config = dict(
    n_layer=11,
    head_dim=96,
    activation='gelu',
    positions='learned+rope',
    rope_base=10000.0,
    rope_fraction=1.0,
    bias='none',
    tie_embeddings=True,
    init_std_qkv=0.015,
    lr=0.000683,
    beta2=0.99,
    weight_decay=0.28,
    doc_mask=True,
    steps=5200,
)
Each number is 128 + 24 x the weight over the matrix's rms, rounded and kept within 0 to 255. Layers, rows and columns count from 0. Numbers have three digits each.

# o: layer 3 attention output (transposed), 768x768, rms 0.0145, rows 272-287, columns 128-255
# v: layer 3 attention value, 768x768, rms 0.0179, rows 273-287, columns 128-255
# q: layer 3 attention query, 768x768, rms 0.0205, rows 288-296, columns 128-255
# k: layer 3 attention key, 768x768, rms 0.0197, rows 288-296, columns 128-255
o272:137151164134149084153156117099126105159147097146111119108171155109147179100119140111124083128151197103131084099119094151129104085131172106071134096153118123167144136096110099128176162125114121123158096095103108083099168158112119129136122142118128107140155180100122148140065104113092191137124136103152160131115138158130132123092081131128157154129165123147111138185129122134098144108165
v273:116117167133148124109148129138084120104106164136137133121116130110137128139131109139138136146141125111146149124150115152133103106160177075133102092106135128149114096140126115082121142143115153129109141140135111147117147137136111132130110166159134132130096099137124188134089124145176175151119129146114137154108090174149141138110105105113121115123117143095128141136158103134134074134127
o273:123099115128129174146120125125125152149098066141143149097119090173123076093135168138150138155116146135122121116136133145127149185147163147120115146150140100091198143134170098136078100107113100135116119131114164168130129061183129152116123118105137121152098144117110148134147134138100111128176145082166150125168095156138116148115119130113133134147166140139136104115132139108108147150111
v274:137149157094114154153111098071166128066155109156155146131092128147060120133113131133121109150177141101120138139114132149138088131114152113153111125118123115103111127128158123170134128126120121128117115115122126116136144131169165100159118114120102121129136111133079150108135142141067119153101149151088198109157159109076115163153124128101147144122126138155119164151148097192141107123167
o274:129073158125124118140103150110123176097190162147168115127088127141088144139149131168135116127142122135134150131134187142118121107129150126149136135142160110144108122125133087104157168120172104094121090124130115095107163127131115103111120099094109091144122126115082113136140112190140144127190102150163137103105123121133121164144157132105123114164096103101172144136122097113141119120137
v275:096118157124113097114135096132134132149180106236144112146145116117143162153133130134160167142121120131135098144156167134141161153137150102188131092105148098117118138109134143069124125104098099131169168149125121115135128121127113112123091134090183115107116094118107120107121149124110119112120127083169151144072091153091128155117123103121150153149092169124125136085114142137127108127091
o275:122132119132129121094137129150108144137143128119138099142125136132152125134099129103130126059132110151149137113127133124158098114130163152110115133125147108123094114091126145138135158138157147115089140143106142102134149150115130187122130103168102138118170136143111147127095104121124149116109148091158137138089118158082111114082156111077117143162110184134137139147172170111125142173163
v276:133098087145107101137064157092151106087109144153092107157157116154157094069112117125145082078143159111130116085123129150099148116174139152135111131092153119129107116136151123177117164147178152115114083117134123120128119117137095144104110150108109130116168149135158146112166153127071130105131132120092116118160153127124101107136109130151122112097137142139114166126122130098105105115136
o276:132135107119060099134107117119132098140188120111171146132138110141134078120153114161136113128118165107128112116148122171085117102106127074114146064135154112114113186110144135123133178151145144113076134115105139105120105146068139090165123182120151119162149140133134140119124168096101095156159148140164085137114158136109141151132121125137074122116092119077153145123153132141129162129174
v277:109130153133148134132124076160141153097141107134137096167144147098081101125129070157170125110122122149121119102115076127154161082108124135138176111112123142163084091130137099184129111112132134127135137103152087128137126146134122149139131101155100154141104156129057151145150140114095124103148131122131129113166131142143119092160139125137147127087104123120124126154128104140081115117122
o277:086104141145155110160134103093111128137178150104134144129146130120111140144100151138178085094124135168138086072134107101138132127112114131160144112142120102124099147113126128116123125082106105155121100098137132152157112114108156108085154080120109150116089123111090164138153170092114174194115098147122126137135134125134156096148153135135111117092110150153108129114168120135129133087128
v278:134172129156088117113198127104067155104085129166106137077113137088107152135116111121145138124080118122109138086140103116137111068171127131125118101133128159139147113121137106119109123099067092136104157152170114068113117129123130117148128116122097104131136118130154157130126120150118115146099136109197182135116109119099134126135134158163136107145104129137103140112119130136122117122121
o278:092140126111107106137129121135118130134093071152131139150098217126164118178127137168117133124150154121140120170115133125127104138102143121112124166121104101143115110085081135106108136133132120132105124119128179119125137111143107069123119123135146224122132128125109116151113123081138138142151143175142133135168104129141157104095122112089133140107192102123126128162110094079104120142133
v279:133128122098156119119139091151133129137212126130159127147120118132150109127141098154142184202107105123111107154131144087167162070122093135114131108179097138128117145108116118118183151066140116182144172145140110166158142103132154096164128110130108156170116111114119095175109178131143135109101119159116090124101113165126152125145115063096114149124089104131106109127125134154129105127140
o279:127155123162096136110158141118113132136103167108110085151125128098101131129103112111101103146101104157131095126137132105107127118117120078129195145159109130158122107134081093126162148098109149155124145121169138117134119120154135147127101125132157154169112133088147131137124166104137171125079143138091130112117090146173162079084109101114119147144087104127166134116097146111127149146147
v280:177130133170153108101120143131164107093188154112145171138110123135121125115136082123139197157089090146138114157149125117114151110085149134130156108140120165071142086124127096174142155129128124140104148167110096093150126043110116084086141120112124104110117123121146092103082125141107107156130110096121094169168125150140148108151138130104185167116124107108124177103119124119145139139164
o280:135115140155157068129138138109096118113170137139126071119132125124135135127174117122129085090143137155154104126126091110124094132133105127128130117145108135169142143106090145138098184082185148157093166119126119166133140145051076132122167118168129131120117130123137164143147106083164152112118109171137132074083138143154128163095171170113101089110113120139150162140101134102117180150144
v281:120086124121130170131108130097078134130173109215148150093127135122095123138114194128203104069129137153086143140162152150144113092171133102154098137075132135146157119124121158122132084133138145073103093129102142114115132137108130097133194157156063114137083111153131117137164145151113137128127130095121137091123173119132144112167173153151140127115140130100120121138098132135116125158130
o281:110123137123185188151092148184096092142113090115146132097139141154129139158152158131143139120063131109154158116111138127132180112110102126129149145128122133099088143144099179125086125133102166178132092149143079136105143127096117090117167124128157116116110124109100185156127167118103121150164116121092141170134132137109114144152122111153143162139157122119131104153097135124185131107133
v282:156136177145165140110153135135117093155136103132134118139131107078090169147138161092113111146163097131153150147114105107147122145103129089101123184138124110158124134094137109124120148148116122104075141141132123141134156145126131141123118131083112169112136161107156153160163149153158146135127150151141118115130094159109146148091155146133143165132138147156119110140137106105106106100140
o282:153135126125144158154127105134081142126150164128070135129139118107117149155143094129105124143178112108118133158123091170165119142138127109135136170097111093119128091083186107125163162110119125113139158153152121105131111107113076143100137129178097135133136119170110124149153113100112146121150182127133133124145144130109100107128152139123153117109156132119104112161136112117126126100130
v283:186063119143129144151139152116093131130172113100119139166138136120158129130149109186137125164098155109139127143140129132094117115131146119110151149118156147108132102119107133132091117125135130157042152117130166094125152152099181126133123132129153074126147143124129186118117120085187152114146130127149143120163113159096153165111120151123134058129132130154143138142118129110172068136119
o283:097126076148141163100093098166167117122120137147168113101140100164103139158125131157147185146114136131090116174126106130114114137129111149096121149140105115166112087073135103117105122119137126162127128138130177117151105132113154147097152114133114158151120080101151129162152117108153121114181157130119128111145080132133142107165112120123160170129121134126121118151136128117145145142179
v284:103120118140120116167130102124123162135095090101129116191104132109152148099105133116124107128136137108172121142202168128074086152099135108150094128123112118144162105130087099145161126120129115110155134113139118169141142142134135195087127103123187120166132099118111122101107096119124124137111112111137065088158151142116111108091112131141093149114100104069105110138130132111099067179104
o284:112119128159130174123126115148165131131152129117095124165150083079143149119155106092165131133141134139159104145182157156147067129138146164132113162119180119110119159151146116147112115139134103134186133141104119122171117134139129109109142138146096110111093163168120089146146147151093123133102143128165139120113110133121143147124146121110117127126143146154129112152149144107121100130129
v285:116135101129079146106085121131131098081153134225136158135141124171129110162141138102123105121118124153113162160123145124144186149167123114130101174182166158129110100129172156066088109101127089146117191163153168099172146150123112078144138147065124124094129145113116136121090126130082092155130123165153148163147126114157120150110127071107103108203135137112090154147105105137109163099083
o285:141100147111110093075139134143100088111121125162111105102100107100132145123138099091139167133125069234152159162134151167095117104166075130126127155122126132193103115131161146133099125092122128107123132128097117130176119126175090130167158143123083107131158140168106141153098104131163129129165162120137155085111121124065118129113153155100125151132138089124127121149122105106094113116100
v286:148114115133110128167134089134156116160142085087115125106138154133130137160134077155118142175142151109132134161144120148086109118123145119104104125100112133140155126132129135115138143122120123161128131151106113124145141079161091104096132164082152132116135072149145127156146135145133139137128098147118101134153106105135152156124104192120168146075086142130123175137156132130142137117159
o286:091138119133145080118160119130106128087124112114113187133171099174144127127161090098137108102148119154090124156147153166119148122142125179113131093122175146156151111138081110141113148114152119136112170091147131162103126067083124179122129136153111140131132078156133084157138111110155144104141155120140103136133123121170109130132147152106173151151109109108155175147149176141144132159133
v287:152168125149145142136119119110121118106141160128117149104119130101147117077170128122121105170071142145089133118118113141139082119145146133151141152133112110128148137100091151149092147124106115120088173131132113089103092077150112133107157153068146128105099125129121166079129103104065109093157147125112165109117141101164128119164130203111157145113127159134135099117121127118117135142157
o287:101105138162127122085144098185142114127159141105113099144072128152120145135114105148116142085107133120104135172176129137100154091115119145127107105065117101120128112107133139172108112092145140085111175116149083150123135122145074093100154163147114118157148158143130126133159091125106096156156136160116160126123106130120106145144136142123141108069145133122124148154163136113145125125127
q288:157159152130112134134099129128119126104124119106145085138104146114154133157106140081155162130124099114125127109124131106139088089096134139149111114120118134116136105132138156131155104113128141129087106097116101112096124141160144158120095175102101117136124129099115118127142111134109104138137105110092135129149135117155134147115162159116142180137095111094099128084068142120071101152115
k288:144107121125125112151125090129115105109136119074166152145116107102170130109127136173143154175107154136114122105156134147114097164126118115135181121133133170131132094114114156117126110119115134134128142145090130173159087141058112112171165124096126140123123165112106155084124173127147110130140092121133086156137125123178121088120127124137088119121140137159158079133185112101140147119111
q289:133078150123136080142144151124128140161130146119134163147103152130133140113161159129107114117128181139138079095143123140113159097111159111065131112147143133109073129134129128117097109084170110170125128177147127125160154145126100099096160128124099106085158090151127135133095132082151139118074162116136114132140132102111110148118100144134174143115122125126130120149140091142148106128151
k289:108154130133090123122137113143110097101114150091138110093102126132110089110109082141152090142158113150139100173125172127114099158151105144139134151130129112112126142111172125164120133142141130116102076084130091095128135100132121134136100159129149146121107131087131103167132163102160121091150122117155137128119139182124108114124130136105088124117166118110157180139107109129164109098116
q290:103151166118166116137125164122125125180061112102114149096148067186117153157158147115140112089093116153145127123091125121135167112137103185150171115127179147147124135146173124115154078143110138141101098138099116150094073141133100124158114109079130110119125088059126124137115112125137103147141124123113141091108170133128107064144162083174102089134138134132149100128133137131153148112101
k290:163114135099133136175134126132106133127097117154140149160123118140156099146130116135156094135114120105161143123174079125139130122137142139128127156116142129146147111118113123116153128104133130129149189137174126133133093073152122134098120121136099141149144122118146139139101150158136136120124115141138140102118093152102167180115116111119142106154144138138110147132116123143142132122148
q291:090126112164182134184131105160125150128092115121126133126128140110067126149107116143173136127109143150133139119135082084132144152154099106132096138123178143160118089148147111107112113063136114152141125134106144156142107091133123121200157103159159122168132157148104160111149108131157112143153119111120120118123142162113094112111110109129121117136112116147142097167154162149122089130141
k291:158121113070145115138158117083143126123195150092080138141117111112179150143150162127117111142063149130134145141083112144108098080138152128167128132197110088132123134135108119123185134115148162152141138149144160127137134076122133136155121114146099121139102138113127163133128150067130153122123117125138116112089151102102154134142147129127136127125170121113124074138099135135101143132130
q292:126118133164133101131098141148119132135140091118119143147130119126114148158137130074093131150138146140128127128148114108114101131109162131088146133170133106100093135140103126112134157075151114137136143098120106130152143091161141124118135155153124156136158100155143148146164129141149147167104127111120153147108151123108110092122141106102124173178143109178131107137150123107167122118087
k292:146129112129111158121150104171100104100133181098126163094098150151152131114148117161125144142146134148105075120096112103097112124085151120132109126133149118114119148144108104167148154132123119130176112132124095086126156093160105157086094097125135138129103164128138103139117156133107136106109125165156138141100094155151116146140152131126108116096150101170118195106133133126101092112124
q293:115146153180100151128127142162135137101146147117140128176148137126163095096162098107114134168179165099159091099144145134116153096088101104119152135141111140092154131146128116131158155076089151146196150130150112113129166126131109131075125098101107112138140083146138161139130144073144118155102102196119120122094102115119164131139132120129096131113131107125133151116159098178112114184123
k293:157146144120118170083143146139125124121116118079110095089123155101132136128141106133140138101100098152110145115118100141113147114139180100121094083144143104127105151107098154112111154153105113095102142146107135135160143103116134150157131150135154122123140108142143130121115115166106157165172167077102120127169107133065172129123133110148117109126085154131115120151119159115176163123105
q294:137136148114104156127143123134144137116144112144154121125129112156141144138103099115119150117145154116143142106105186089151117119104109198172126206115125136120148119155110145102122112175123148132138112127142095133125100153140156144073118120118123106116121135115133128121126117136113164132147111119141152140113119111106131131160113060091130140121141106147133118156100142121133185146131
k294:144143147129138129144145162166119129133144131108158143116117123093089149120139125102104132167168134131126124113077116103115124125175164153112138102152130114120116148122128156102126122121112124065143127129111123155154176140170120082102104165104153130109129113120147148140129099136116104140138136154108147142137098133135133125121089169156107086148130166110132113118136116108106138147168
q295:157152141067129140188111100091108068090070130128137099130140151145176122155104129086134130104158123126098137167131203125110136118167124173089096151139114139106145149146134186172160100165136148106120113109102110082109141117179121125129118167135109150096121130133132111156137121134138129093110138138128133091142120094173095137109116137139150147166130134150095159110129124151098128121117
k295:085167118160113145103154108129119126134138134122111127146099128124144116103112134133131124124154094157119088088145103092125126116120142101142126124129122132089148111116098098127063085124112082130135138161148110129132155113106162153122147140093142126125139147107135130137132165150139136126138153121133127145165136106137108121130144125092142118151083117144078101124108191156142153142140
q296:151128098118119108138119121109105136164163125101087100099169111116075106128123167132156112123118100131164140129096104102105149098060107134115161085162118121131101095162116128034145109140132111100111097093115152142103091104141179106140137122141130110127124163170109111109170137143146101146110183108067126164129158128125146141113127177113154168142111117154089112146112162105119125131135
k296:100106117139120144084103119098096154126130146134152102148130097108100132140108120141142131138145103125132161107132156129123156144178134142124117145083145167142129095117124113133100123147114081088130175125098165101046128125117115119130154093088119119137130133060148108152108113137151072167130132157113120134124133118169100137076156139113123087149109136109153141106088140149109157144132